config.yaml
num_key_value_heads: 16
attn_scale: 0.177
init_std_down: 0.0611
optimizer: "adam_hyperball"
lr_head: 0.00601
final_lr_fraction: 0.1
Each number is 500 + 50 x the weight over its row's rms, rounded and kept within 0 to 999. Layers, rows and columns count from 0. Numbers have three digits each. The size before them is the row's rms in percent of the matrix's.

# layer 10 attention key, 512x256, rms 0.0426, rows 83-493, columns 224-255
057:469452475498433493423578500530504505471538458559471640547426459441486554434504592518460492594482
062:583419480507522481562523524465493580460432481554439554476534526478397552579477532546532573413462
060:446506534471529500527566534545442472489565475542482494529390488458572492491520508495464477512477
078:463497469553576497492547545518588447483593446491507501490471467644429575488482496448489438498550
118:578528543559485519441446456459461508477470496550451512489500568538516468553522546487535593548442
117:550464551600511471577497542568638565531584533381525504495535548499499492478507485446480452534420
118:462450539470481392578445449509552482555481503460432509583468474534530396515454533494427505557568
118:454420609518389451499492522514404496412473486446486460536592582536565559481463519457544435431479
122:505520501554504478542504455519458488532485437390498501409458568472509495539541503558523502427514
127:551512505517593507532519510547436607539490458517447553468428476511550590501455513510549612540447
129:427584481421386456512541484476576495509486486446568522501467442533560581541409513511487516444439
125:587603456440508510501557522560458537498559484573428475518532496502511483539518527410484494458473
122:510424496493415410565508473581401490529521427546498532548498505516431526535525536507510527513500
098:479510434495421560558485478403588496470430492392592435435465507569636561585501429483467567463395
087:426460469539464497491503517452499563461512483594550478452558522374454521503412587498543492483564
092:505542483462497447528530583532461511464455634539456479502436435488524456442481450478488404522552
101:553481514435506377419491494528465530467496606599490553520489433623492482487613436460558415533539
085:521484508423441400471539511497357475420529498544506548546414459584535526430495447512548477577606
091:519438538502481591500466514559650495512529440513507456486482470483477520543434481407496442416386
073:533508490583544549546518509466461444569512549565435478528577441531464512487476419527419564453517
106:497497533456400434561543504452350494531449547499591524440493565504584447451491510636511504635555
103:587438544393503412506592521552358489513501474505416535552496511612562506484454401487452410471472
103:505484578403611456435576526403554483448543428504467530551453437615502530455552428455544515578467
098:507614508492515524493546447441479505533444449470377556449551507541452522511551525585537463466575
102:538427540476471518536435590529457494462531464540530427520453540517596502498522515476515403514486
097:485469481594544500511444475413549505499557510478463621462501481502515533586542598490572568570470
097:412561443524503488547507445617504535508436466425510494455467540468469491493460514475501452495525
103:494552513436536489483524564561473504499528511529479443540426457501480449523489465475546465503502
104:599530463413477574522523448533402510479457459522490480503460560492470512489463443608527485494467
092:461442518577427560528497498461567478488489490464610393501486464561520465533395508472543493487485
095:542477596479470495506551593517334535507519534595466501564488504511493461481521503524530498615616
101:512486497494509492547504542474331545500537551541479494542465502496461496485600515530536561584528
092:463520461436534458532534570514397476491551491467427498570504527494536475535512403524570481461505
121:452506463419618539408459481548607466463493454486499520491511452514422536433527509453490463402432
105:566413409449527435433519560502443468448481494558483513499473498498568383500439451518534509459553
111:537552512464399449502490526467306543461524552542479553525474561498495477548499526625563480639591
090:563498573457438484440497476509421543410520541472482479482503481489516504496561518465483457523521
101:458487532552426489429518451399546484455502580530590450437484528585633444576454505526457500482473
100:512481551506514487454490588477516544525525561584545509591462442553555434468418468473484445570515
107:603465478475476497521525543454484608536490503463569562368479471452457565499550467523517550591429
102:444566533502552450556448553510429512449533449517609502565524506452414527504467521457449563532483
099:529449511525370413464455579480467466381492483583539576472484476452513544516494470530465490563537
097:438549504522566466481459521477555441438483564502476519491517460558563543430530518447581482463517
109:516549470528449486437457457523448553472452526585547598500534503460479540510500555547522515382560
105:513569495426442439456434502518366527523431550518538577516527507492623473468520544515475445518472
089:437482538517501577447448483507486473494517445517464429524478592482522526546478478528567491539560
086:445530417470462460550445473441438522453496388538492497545418455531533433519448483555403556493569
086:509563433462514536445588554613472491485465503480598520535484594470501520493546493467532451544518
085:565451450435338494510560473500440507524513511514489525516484543559474477548506452602501550587535
079:598511428496476508542505487619382598530477552452465552434583514470459459515481511616442556486610
098:488470458541404502511520472484380469439457490411555511477462564487448522576518451584530540517618
107:420639458440573463483471565565552516475473543500436522504446521454556620480504584480475465454515
097:458481460467495433523479515432542375538505432522512446442542421455470526416566438450511519406452
111:492542528519569432564440572551572528489511518530360458544565560523528492467483474457478519551400
110:499591439430626403564478562541522482503530514607491565488545404498448473480551501404518551462435
105:537487532479577505486460554533501524502516458497528453474453531460481549453523544494436419395481
106:448544510547545499444556518496488508444411469434512486493494572505518534467469530526477367478500
093:511507558459539471496449548518418568505411393486460539492454559442472583429470596448435500535453
105:484520422477491588527470450442514627458494435510508465457406424466580531531440491501525604525535
110:435497499549456555518502397497535555485495512496514539476514547462508488500486487486405517436488
111:463381470558373436546512402516537505518435481403559419589453516521571445512513426456451517465588
084:499472548511465573515533425485520542499455531513553422602482440607500467524532533483524516563522
086:584419512478589446473496512467560482414509481445383518465578450554494512456416473438477552421406
093:438483405537429481573470434477442502498395498489434539515386521538543487510495583631483499535618
117:450506590488585455484463581506580479436538528482458527553490447494504495440510483399474420408450
102:377462515443506444515512554479565437518614488496445499519501449441558507452523507398522458454416
092:604418496524413494518514434533371514540516460453414516496518572536511399554485472619499589557594
104:418510528482582450461470556470645478492534514481528484506501446523503550433540445377524439445420
101:536534407439524512527536528446413479592507602493473460502489403482494546566504531609502481530586
099:520570472519546474443587449589477443523480559480514494452531502512402481448536553596554416469568
107:479564499465549453501567548588485544552539462503451498596580553507482555513415502464458403459497
104:482526505472467507517543537438438407521452476490560461467499411461505560483490515490459540544365
105:468554454425517472534505525458522545495497538522561522452558549430494569456476540538495404503449
103:555450512562530487484492463494560610488547593560542574530613521513553503511425490539422539450488
096:550483479428632485540540509455488342465531489560530496521564464464492511474493426571562470496469
103:514507493532456484510554468540504510459555471492371492483530494560533514523462430495500471463483
098:498477595548507447584454431573463457467558460495435603511548514468500548481506537425423519473455
077:515484530527481501510442544599573447451491392489443500516517531481505531449433477415494541366465
073:431581489396488577466469426549515501500546505466587435432503529540505548540528494519470516521531
087:441483558518571525486475543507562478480478590419438463503505549590527602470572511430490490459430
079:448515642476550577462542525582546534488565454392525529555484417659504497440503561496471417412469
096:508459508490393446492560456462409508541535454501557506471506513427500483525503498502500519514550
093:471517635563535556540515493523540469499416485465458413580540477597491580442473544406483411437447
085:569479420425462564545513456475459558547541483584553602488520459491459458435477479488488628439481
076:434515519537534476423533471557648591501517532473479407468474485530437494495465446433541467546414
105:563544550531547516391453595416484416464562585597472500458559514447515479447477542442497503393464
105:520560525583526519506535505520538519558623525463473530575581438533412552482476494456503533527444
116:428479490544463466468478505445521467515468517547511470601470484493591468464548551498497469565560
109:512633523478491577530495509492472524541477517460555514417614531486543543524463532480498386500435
114:480409539586496426523490447435533522476569464608507484542534488527430476474544533413508460549469
114:569477516519561567451474571509525524440489529504556549420510529480463474470571471425562424571453
106:449558488471511589470494465473419566459467458573511482470463419464533557457542463508549452508422
112:461505492474517450507551505404519421531492523549462494503491454486393456530525480469491421530489
078:476569524502479497490445533513579509467480477452465393465429487546542546470433529435497386449547
085:557507447529489450530533481397459448562497538536567522467540447462488486543491484508469572536575
069:352503494451481500514461482603484629452449391493479432459579573548553491558495575478474510524440
089:475536449495528539482439496553570509456482582498398503499543474579545570435507476437489470480463
079:478567441469461515510517464447474449559498466540618578445468434411415449522497499501423526500549
084:490420460392467439463575437462517625434556520508563541402552461420502454509474461433501522476451
098:424534516368573535527465497576508492450479649476416440477529525542486512462531522431465455483430
129:579453483567384496509568484488430525532536507433543454499483546480545461585468466589486498534546
106:517555489454498564386480529582476425444536547490490419509522534471503513486538512555560464450567
113:501445487431479438460497509476469456493478503546444415479506546426506481519600528459419529434561
110:593449515385453512504535443546538559447501455505561529554583546487550538527496442493489440468476
109:549500500534511467502534456489615573493592536520450526501541436468524446588416435466435516506435
113:510439590527498522500561518602405475491483448431500540485480500490420438425532465483512481494465
116:434581540501551437604484521518564532502521506520523536496419452472413477504483452420480460550492
111:494482482586457568526540529400539444473478539423545553407505496528590431544444517608501574554448
110:549491492418541505461507567516375490475482479496501425497509523522449498481466550567493537517515
054:554400446430487555611405572557432474462490538462481553455574424523509524559511467510526440518510
057:503600517499496504419498497472453560550540454412459399509565500497546434506607506547503443510523
062:491532561515569515475577474535546490469548540481496418488563581487463553551615435459518643540367
064:529516537555493424472470463499420375530571526528532485447507505540501540534525488495412517460485
070:512541668467484493429466499494456456508527442422525504491514560580420513563507437505541440495513
072:578530552514426480417525498486477457469503536466510417525458534611477556474467415523513505529421
076:453527457415548509472498508616512440556437553472571460559408521577496501453456464452512502446593
101:470567560538580413563540549551572508561538466500527508543563502500474508485409479526480441541559
119:529538577462472569496504499537385497535466509429507499496482539488504461481462535424484593590333
124:538425532496434462492517495529393509437555434539428462551501543446493472519539423448490506511513
124:509467473565521573418456552532463495490536512424542494427479566527453555506496510606572556483447
125:500590474457564493483563492477566522429443577463582486513638540447498512591478544522528437622523
122:493444499415444402487475483525442514527492471508515521543502545505550539527562511464482486433503
122:472484532455496510421471452436518516459399564586499486472523526426509468504435482530522527479568
122:452501485521388447466477494497436429462492595407536476523522524562587497528512508552467452523528
125:415530520436467578507520540550488403434514525480518489497490550499563456483500481522511432393572
055:542359468575485471498525491550518510542489475511523464483533555433598549542497562516510518474521
058:559506460444378516488466506511516540529560472395562560532582524494530385521537451407500551418438
059:459473489503507463523501508458493453573514451417440498485437569637619523502443519458575606567509
061:501366450682436537465496513540539382489570628529377404559480510563489447414520528459466480445469
068:462554450568506521521446490445458446533568480516506452453479417424358496493482460465534539488505
070:546394536542540540487526501496472573490387452542485521538470547487606539468480499560458467516535
080:485583439473522593546474487474522578451503474531561536425485549468458585535533492445556530443441
102:474649513538534421485537521493495492528516518516454567540504392520494464479414427488416525550576
114:488524435455507635472582479487500520501459513550442543487484453492557551508469504529485571443499
120:478494521488457566520509539395530516477479516582552485497539532534511593497484518471567425554461
123:504542460554437506623551505530520490503559464397584472440418527502524452473448471491540588627439
123:495516547588489522504589557556498487461501460429565468482485522493407519460511399461508416418516
122:505495422510501491538485477584472488453495550595517595508493512426480443478482456460504608486440
122:430481524455541510498479483533577549496561495476494527542461451504524494477478468500479551541547
126:492495513531555399495540484498474492458462461579589504509529589456478538493492500521492482470523
124:531507578579566510497462550538525590450594493517448447514590595554552540478437494391494461422519
089:577592507549478516481466500470448483504571573530488482477603576605487521506506508505466463460494
092:624529464539411479512488488502490478463490516572577470419426580561580508529544415464540488601398
104:485473512495466540469525455480428417420514673602503443489488550639531501503540418480490471551442
111:536461474428467563419531456465412488476519525442562485461502587597521501545573464494504468541504
099:469463451493495503540469516410479575437476452541541468443498420582568488514503434528419581517505
109:526439413423496567451533414417373526470417477485558430493446561565582405494474429600525498550536
120:582435515496401522475506479418412533514536485478580418486452609562586426494526393559564446574611
097:568546531480509392496463569517660410471563486481511535572573548440440542541448511416553483396486
105:456584490457575424567542503571619503500474472349540494505497480400535484454517497497549485462505
098:482469524474495429501451522505514486473488561560597458566437546554519574556489462543515398502587
100:491508526395574538525526492591488575484425502494489585526523422489513515440572563497506488449531
097:432505570510485517563490483567493526564511422581438484520499474481547507604537579547539518515541
100:466494489536486467518463534487395500494581488632516476496467433430482478571576434496510472596450
110:578501408390442431422548474518498456468511490428492608446567501459519481460403449517526584399424
094:446491478413533539523483585516430532468438477509497487502503513514502410462532537583490504624531
098:571541512619470361512496463440592377513622420565428529527463451441446510563495555419528487431464
092:627503501474451431504439455579434463449563410421460589448438565509458559493474404457527475532457
087:549484472534537466568436493499398461475500470487571539503401547469552552551518536523579401597537
091:539419449510448478436507474523494580462479508530527404533437592472502438491608480473529482532597
089:533434510467528508517492490485412517567506433369546459406438531475489454457495459516579583470578
107:433634522587547513528558536574545479487481515604427486526529446495429557537467547484455499426458
110:379589542500544491535394473571527449550463477504388452514475452464459529525467518520493508487501
108:495455424419435578469527419492365516487460499540542433495445529579566456517497448629488484560545
112:518510461432499606458564433470363555513506507561517551462534509486505437477566515572469492493545
099:603552602612509452547472500537662499496606513511474521478550454477456537595497489366479517477443
100:519587558572491345557528542480577415510581512463519646538556498498488449535498529417539488411489
098:514549563505436428536415530528610536507516438508527471512511547448574542574501484465550456575537
098:504572548482574434597598473464515528523482573497447564528510531509444532493544575471536481514502
098:509581512410433506515508480432558506487479448429551568530572522467546568437468492477528474441517
097:444523522600497481534450517442485514550617534458521540503568527433392483432592483398540550601508
094:537529521589477389474459495483564461530636431483470567591488469470453486536501523433468557450459
099:536515614574488574579484509421583581465486593390431516476466471599498578488584511442446479512482
097:462439495440503501475550571448524451502466495420448413387549484510510498494524510454570522464414
095:500427474553524472569494493552528540498536474488527368485550436487519506477548431438457556365457
109:458483515557552451471398576481570468548444488456524408547488521458538495490473519395506471460446
131:437542531481587505495453560505566511483374465420500444508451523444544461502483546420507479436467
094:539512433488469502580472470537443436443604573456424504589563483498515490463486429531532591526523
109:581430469501342498482555433511389561465571519574467540433553504499505483493494473614514524584550
111:575407522527343496517549446481382557459585543598535542467497495522500487484468516603487525597579
121:545413505499371534460538386475362564480568539615522486478535551537497469499422466547540499562602
090:525542493535361491459519475472572540504494516518496522566482489525620587552468471526522456474434
087:481581518434567526604502552579521520538568495541470504478528423497461602472493525436472515524579
096:429498425548572583529384495576486564391542506510489490463513499438476505556498590525446494607578
099:555554445518482515501558475542529486509586522450561535448495475469467466546464378507471520474508
091:515468600502547461549486463516536506535569436499569578494506508471546429507494497429484493515438
089:472598453520441561505543426478531536466482454533493457459602556534529487488469563552541498484560
099:379567555539560507538454530441521460484453475474477497529492462508499570523517562478550452639538
087:499533442576413504489498552499520499554491487495521523443495455569431524484520490495572515481471
093:577545445510475461504586495500521534480485533484518399469475508527431540544598461487527492446434
099:567501574518462487595461477469453508514584542540517587456474480423472493552521534563581583591556
092:598469500463475494479508466472504480575556486467562515468415517539487458512513370401556538499464
086:464555538509618496470428532586574460518439488447501385479495484540510497506565478402516538379394
114:586436486467399504514517465505350521467582538569490570460519537517467528483485513609505508566558
110:499564483581476508513483460576533497543443447489446470502497525447539455521457481411462456442478
115:471505480438610533475447511528565464522374485464472432518521526458468535453491533446507470384498
094:442461505473528542511449526612449521476532483488584525438428536417444602472443556525442510621545
103:505516470519494529473496505554471584450613516564548572500613491468478505500484431524444507483572
101:400600537490633482546424476490477387527452466456420497492397481473458435461571521503458472552473
092:536481550438518555467419524508453520436388537488571495509531477534548475526531421519502488497504
096:558523488459395510451505505461443502447539466490544619481538519566475535491474405450451486539488
105:562525532522390499465606563453547479560570532489584530533537479574512559522440457488523475474478
090:471555463469482521513475500549509494449478522513570526434602491557473490552537484463545562362601
094:408371552523475488558536496486476548520508567477483465576524443509508548512556486622479444533552
099:469530488501549465521448567483549562472457527551538478517482508505491488500489565551505537505489
106:488451477543484588555501428534571494493559500410504398508462521568523511557489505446474465472537
106:400497573512554527438524507445416508527522521528498560529510498501480460530512580543545516585572
086:522508446543518468468440566386569455523424452504564432461539515480547465517501472465565472450468
103:567497489457517391432535557380441458489525550523588614448517464514474497519654474568495543552576
102:495456464522474538562522453475623558566492483490519483499537542548532513568438501382503495473374
094:475555524430488424435474487593369495434501466479485489576480506548538531482565518592514516452676
104:473511544458513408473506474562308472455440498454464569486455480483512553473519488627522518543599
119:484464443504533545559471466487630563542541430525505477496522479457484498549484475426507487450410
100:532468511411441471502515457503512476510446441506603390480540519554542493492522394538518474499514
099:559518569410437382555553439441520488549555588404552469496557536583527489422565418506504568457536
098:454552444507554510432543516503521440485518429474376576508448465584426463588462488466458487522503
094:473541512524561546521411492546506488485478498459583398501509544398478492507453558538506476546555
109:485403604501485545505458420516497538491534562557621397520555550500542474413526500581458486497507
090:455526504498451509648461500501495472449487441461500605510451610537584578487515545507533462400499
100:455494434446519491445578446545405461495513486549541325564469487573545498463493459479473446480539
102:461589457461557603497438476494536470558426476572521435615479546461508482528557447549524429521566
099:600565502422516509490441453474561547529394492542458493385509516538428500484453498532556512409453
098:480415507515486505499578481533554584501493572492496484549512488495511548518399516428519511437482
110:456508555495481519465486493487404492428478532506506606475503488533478514490575559614495530530541
096:454536564521517484471504512505385444445508517492435564494445461510444490471540507625505506562637
098:503554507474531525469584530407493443565597524524513547450550432501506548459639434532460507518542
100:481517508499534471631498488502604500476530585373547441531468533495497504537430518412541485377539
111:505534532433532496517425398507609545508528525517522532438529548439391485480455499454566443374495
082:479498376553522576443538477404506575526535504581409544489522493545520415571400499432404494484500
107:472473483443494500537449461476504545481514514444514443511505587458560514553479544415416514441376
095:514445569442417491465500415598435434505491573393614438507484494492570454493493399517457457451504
110:543510439466497508505581438473512536491584512440538418466557543552511460528424435460498574395579
106:578533501440509581526545480546503463551460527480632412452514532528532485461494489594493498469572
097:411499556498510495491434492553550513459416515538495447513530584509561583422569487497486497550407
089:433521502507483531507493544420566536542483478487587572602456582488502516453513587519497557416479
098:484481514436513432596524479516496438446457517428596392583526546526564560389584462537452412448438
099:526490389514496550560459556508393508495412465597586460461532478431491571609533506567557530502489
086:485496605475388512449577479493460451495518465472435506607492516520529470447442418602420516538593
087:581571489421458491540514529428470511515520500529583472434532587488440531531571402491543458577404
085:524591510473511474496511539469457565537503430476548533446514532497512499502506578497499449595437
091:475496421501376443507538484486464534569570543634544559535478545449594524565469488574461506510593
097:561428504412470585541570589463468479465523587507425474494523486566454583562567383474549576552481
077:477500507506604441443548519571607475447577496525507382537574421501520418555479421495490460434401
107:513506508456356586541525429448389533491519503496459628495539527557551485503513484574486545592567
107:503504522502599514503482470541591482432524445491437454502441486445434447487528496453538536546364
105:579424588587431473481572503495431476496583472489500480532526473473476442529594406482457564479528
105:520535411497567408543475542543559577580454473538502519481527529443474487472491524483488439472581
097:463555544528542497525428529464535502553511440519473524459537483478467468495428569445445467490570
116:560550575455567461558486540498504564592590441472463561513554511584454495492499444394499458520478
102:521511461531520464466500591538431546574403519464576556429480517486482480440476552570518582553505
093:590512493458467618414532507532428522519498504479452535527525537534558590459540421519481558465475
111:529488496559416537481494470436475434562449523424497566486446434568487461546505387520451605474577
106:426500459544487500545466451498544511479518457473581408482505587483579481615461622603550451453534
098:495460474522553588468479493584547531457437506470485436483429498528500483412439480520427565508485
104:496584511436435453508535535497396512582578449592526637472577508540480510461504505563505441574573
096:528459488504424460519519519463448498540539493598536599462558535571521519468509448490409529589526
106:497516503539619521426422501548550464451420488463503445547456364433547453440460541461538515413462
098:514454435525367379516521486509366546531552555621507555530560491504537524545477447497456469485557
108:551372504542363423541535444406475542612559513530567466519567509560493454491441544539448449586527
094:522535504479464558496520492537388515455408576568473604501487517571564519521486571602459447459591
093:543500422440445501508505456533411420550507430425518461467500530469500403514522415549521527511537
104:494458452528430462484451428573523516485465523469547461629532573531615468532532485502400493461529
117:497489641609456524516562481403594438503491526434427525515506544559488485546472459504498480632461
093:443393447596528537530452511557525468469425554545471483454546467551520520405491466511465535477530
098:532499508543483406522477518497485444504524514492519589528435578469420458525443466419468503502509
103:522451432496517517501515532501459561397517489553480498514445543465450575478485595532507540511501
107:537486442480424498492559458518461556511507449554517545573547527503504444603500470485460540543618
103:482507506454456551462544564457486587543495533499584477464526557468479504505360557557623581605416
101:516531491505479480515590578383450435442496523425495450447382551511453558568474515592583475519602
088:529510566553493525512471454471587511572508511468516516564518408434497392537573447498434484461457
111:544433555430494488448529554464619522519484478422527455527501499513511528450400401456479442431364
105:464554415543508519561508447500316482541546505539481564479511510486482516482579574549527509544575
086:421578446642491546491545448553292532516531478569490465426537506473451472493612545567528472453605
096:523534509560534532503484471536282511499546460577504516402482522420455500494562534573500528509650
101:346439539504479486560519383523545468470510555430534558484513484448429506471480597554537505524507
116:401550555579493571571523462523358504472483515480529519512481471449505485550595619534535559560550
104:487467602418495511465578529543701489492482486420515400542474500495484494523470473440547475456345
092:565545578489493465533522566494528490506474438497537477498436406566601486406587481533526559523544
104:450567498484483518527551496463581440528440478477474457571484449524519529547494505500414486521456
102:458470387508460499421442437477465459507497434504495494598529413584548478477513504501471568555612
094:408445469485434473517501380526522515544445536511473478516570537541535530494488544586548597487557
097:538461461447457515545420558514455474469507438503487523491494514494518505531479486578584548483604
105:484556592473478479553553518563532645458485549463582489549517512489511519466453477455503587542543
097:565463464506480476515500494528521583520419554464582525396492498556610542558473523521477423539541
095:568644529508548448498485569507496471547471421531464409533475442417423465444540501393495538572435
117:481398482458409557420581501516605477441529498436479472505478499475573495557414459519519483409455
097:435582518457545493519393487443443482463460547521568582407524531574452552475584583457467512572490
093:551525540556522491558554489598460595493604470525491436442511521410445444462474538454497479452552
109:565436602478481489459501499483680515492457489452463515507543463526513445496465437464493521424389
102:567398532430533499429404522477625562568407480544539441490437476517566546491475522386469474477431
098:527550469599485505491491504554286521469518464556505534479483478417513536505518551545561504550650
099:467535404578466545546495513533328497449507479605478555459481481461546448550525563530551504543642
106:559489439506450526457450504486426508482504501539520581455477537370559501580421507442533480469504
104:552504530344506506441582575513640530472525483530537522558433466536472557521533441402538517444445
097:370545454519484481558502401532498483499515547571565563528505533449533508520486522590542611477472
098:486491442419488608535500521462463564439481548560523464487485526488601503471481501463480507446514
099:565531459442448562497522513472442591425478506457528472441554506460513458517451508510475422557499
096:510476512504483465463520528492593455486519454405590518420559494573467458512455412575537514414493
093:508477505503469486501555615507388428499492473532507540439448460536506458491582489493486430555461
091:539466464434382476527566513520468532504431502466558489531514516525548661517423468504478531526482
102:461490612426475435470567516527491525481432478549430510569499505573484457422584466495474503498514
060:505486471551448505534499491505522449447511560532511488566499571498446489487634403476501464388511
067:465484541567432491430535473529458560565526456538481468423566488519527507496460475449488433535495
064:503584570493502531444536475418546479542546466483536419396487447504524462537468499515488496480479
078:559399438543543559476466450528492477504549511499402535568541430421527517441491490485586516531376
072:494536459483521478508539444563487443545566540507618543489465487541543524456468477496495481521493
086:436546466582468663606457529466496525450504584553566486419455446410502503518537537424551534467511
081:519505438478583419567494504491598522539535496501447557541484408456394490470508575538510523527364
097:551452548500400595546505516503429490468520512504532547455444448489511451515504499466573509458442
112:545444503505497505430427451474461549479482494456546499519488623474531518514522516461536461482496
122:499434435443474515521445433409475523587457500666509521530510420443497512469514581513531516628549
123:482421445487529383545479521560456529527510465478478460513474527555466512463531509452479462454501
120:500463520552494413582567527591468472437584367430473497516483532507471449544479426464469473501603
117:475493553496462442488482516493531407416529475547505477618490398543499479451507418498477542507579
128:498577440399512451436524503488622442452501450587600571487527490460461495512508511426520414454620
127:533402434531377540498492461514341450432410483509479424394453491528561537482573477603474456385574
112:553500454499592493477477476533509508547461542555555567445543509502472601438530494517484486469498
062:426386552578504537534588487534538475547444596575528450544528485523467493446491412547652495522594
066:532472503401534506513499503495475384515469479549474490469498511456448523517523538529498447557428
070:514462437483536486462556518472481471432459473503519508530441529388417553536482420467465538467477
069:414519556639427489470465519430594535480472545415534543580425535522508504513502485488501577475464
077:512557551590547564560479509457486487474513617559539420414582548467507484533586607447483533499549
077:469371431541469470524483521491581542465484594458490525492552480492524542563493440493489535380530
096:472538454465386491517503433475571565530533499427576513511498457575573522520546530570486506558596
099:528497540540487513578492522462548545595594492523531424545509488492472532547557510546501451500425
115:477475443475513539452440497489539431514517551467497520486563492459528477504473559559507519385459
117:544497565558508546498501527493475556401507517585538544463629604549463541455503524535551448624449
119:467595548636560488502460506494542461552544536500480527467475440512499432450496505496447478467447
126:491513560416519551488474567520554499540553428520448530472442491487468538521479558540464543369557
123:510558448531459463493535478533467530483529565544476512455522488404497476531473551394425605402399
114:489471446636531613454495555521582475562579498570488520504419458438365458520591499383576527461403
121:572482469410604566546478448592492453486510511518516543460426524424482533501550483520503542452458
117:606456474486560514517423439465600599493566529560512518558503507500470513509513490454523439597663
107:569522454414574478522505513537647484514492497452495392520488448489501508461548453423514514400381
107:453527457572453478519498516505308496539557484560462549488457499440468504516459528572519504613647
083:547571473526497469450459516471499485495524577562532496492504410453459536450422533549444573467448
075:504532365546526536523421467535475422551491582537450492443504532530499537552478471501530485490503
100:466443508468567478498540526548592465570447433407501419505488501557542488437516422488551524450383
103:461485489523428524560449520439400505485551511586435550494541497474470501491440477586489506569634
119:502574518560518496505470489450393492486484473528465570551484476515500507502516532503445513575642
116:520442472417548498519508476542564487471387418394549404431493501488572522514542467451495561455424
093:512415493469391466487505477528566535535445554422463389482479542584604517459482420437493544397471
089:509396520582474497453503444485539484470498547449464536506537522626590576520505458451475508582503
091:515353381425438483432483569534545505486449526426415433477470478471494578470499493399522475506490
096:468444512415513399506456526495488537454457534493499469433572506516507523530547453532583514574427
085:528494544490544434478541518583496600478545570519512453463572516466497484525520547482467474598474
089:508469538551444505480468445435495523500555521541498436516546465520483493491454453587470457512606
093:560591539489654440524500537498530528502478553479456471481526503533359602417535478479487491535479
091:513470476491468550485523480504534492480467506462500431461601573620529465525463444486503511492517
154:503432476453481494514545475509643484517471468416538403474511513503543499537553501395573490415388
088:544642442448527499500414563524561479574388549469537451533405423468465551394473455483432507554434
102:485518522397630505496436472491602538495467471496501346487487490473446506484531487429528535391385
105:541473532442575513473491480508636458499461469440491425456516462476483492498531492448492521419342
095:483573470567526501571442478525425467550489412468588556452479483452500580598522531591585542499532
087:546476485535517511440464575489468468473565522516504484554434455574458442397467421490390526554553
090:510500432560445494437529459498333468509552514510507554503497529506496471560437540608488516587660
086:455531454531540506456508561410467476387493492459472526558526436484519541507525486489465463536424
128:527495540457515512492490448516616548483468496422495463496518495462425499466516443413490546376396
098:573512459415482529449528548508469463531498513500395456514490478524489540513519467494495485561557
098:512368550522429502537552447599488555591484477547447497482466602516547452528482433456538468427531
105:509611542512411523550461505561522580468487572553490551528615460545504526534489497480468475558389
095:501494578544587559510525503484524492431565525501478529528518417541409437532586527519388475496508
095:569456550430418510488451455505510437505526570457395545504533505580530481540511479519474586493454
090:485531481540501484510556527509590543471450516527344435569574503600518442570511539538443455512624
098:529530596579474576500487534482550579419526541491497465555580497580575471609432552446433470497510
111:558512451463452546498526501544581464485523580449478404563510470487537481477531355455518497416466
084:521482538573493497456532528516403464484538486515475565523451506446514516445457544595518517526619
099:493505543526474465481527521489384467540441511552481554545448480552531528502467550550528517540611
095:486500498529456419517535505515353419508452517561498526513537463473508511442511526569486399600593
092:481534462456519544507483534524601571494542478422482415467558532527510464547508465385520557478439
105:490568524569441537513551576431382435482460541548496575535393442526476513503531529522568434545590
088:540442410520363533454499478569482527479460550481490493486501551493550415459471498587426499523540
079:474508498487538579520516535476584482493510503495594468504531486522442555484550454433520573426385
104:598541533379486396555539476497447518448469517444573444447474503444493599541456480437570533508526
102:415492493528653554530410473518533553530485441574542457460480406535526511457534497461498455543499
111:486551560485577474514523522478490429571536473517609519461492462445447626441527517441526475553544
099:519500421485465557552501534427498485559425510564543562481469553499451538486530455607534487504458
109:454520498474400533486495441600453502421451450463497536508564511441523532484543403555545417555504
103:397521523503524591437543528530435527536416521515535538457485488518516599553529507535478472548422
120:535488479506507540515459447501536563519486640568503465583510501515487344394470476502468532501463
110:395446592561455483464516598373580473448526492501541536488474568571494497456565526511531424501527
104:415423477477366509530537425554590499510552508445493460508539506568575494534508497497527473448443
091:510467442448441567505548554521576505474476534435514438566569550535545495462556405483483481463449
091:505477467480508536515477479594619481469577536388445494530530522522524464454487416451564552435453
086:588402435430423542514523465434522511531461513519508435478450534537508568513570447447519449424461
092:501537419528456546496453485520448532412439547587507454560512520482471429576440469600499511531532
083:523543503585516446466613515553341446508508439502566596439484469476476493430499505618484468492552
108:502459518450524485465520488543600560432560480411485529522558515470546500552453447409491603381447
152:466533546552564457491529567515406477514544465511521531494458475481449506477514569531473471638579
092:575511608471550558503474455470442502524501412518447412540492427499479461465478531590481524453535
105:516614375457507538503568496462429420544457566499535602503530592490472540416545479557490465446437
098:428428489545432537441450518422553497434432477495425527570502485544594365509450496499520560484543
104:494521443534489457538518438483493447512478521582630443486524473459512502440539482492577493554467
101:479526460553555569580453467490434478540513442519426547446502489448553493591611570557522549509410
099:521507425488421519493477449452485509547440517496509615453488571568489476491452553579536489413479
099:553465463530415525456443504492478423471437549507474540427521482587550513531489521586525581441574
097:585533530480483529392477534552529492532454510497540437490379500498579540544504486602384464483534
055:454493464399455511517440480530505490596521466529536510497597469456502492471444456491483529506491
058:484490493426566477487448493433450437538504455484501498538454564477434541546450546540528476527561
056:561405597515492467477516536449490499411500576482492482425551595517415417427470515550508354471489
061:462609457450520598412474441396523495408521456536492509439458515499438496499422515589441467541447
062:509516575484571582418453494447498467561460506508547475535390454541510453481556592504422564475613
069:410471416432422519502518450504513515554460508470607514534478510501511537482392553514490528447538
067:548432511528489505518483426435467502559453547465501479513511522445615452507442501451496622589472
110:492573413500564455459544574574467475471480428440436525430543515475516494490489419504476575474401
120:490515477520474470484530482481393494457490486582467539528560471498526486503417481477509515590447
120:552461498501556539444417530579542490464582578476528494516540576493465520535512533467547546499465
121:492452488516439447538467442573500525532518440369459489505459549523531487497471541494491570500471
125:530500464486555390523454429527478495530472500535523597493450435497536495471524549524499568432499
127:421468510385397508507503494535388524490432521402466478466518504537619538500465476579504454411549
127:521493535427539432466456517544412503500505408547534493533535605488463543549562540377512415366520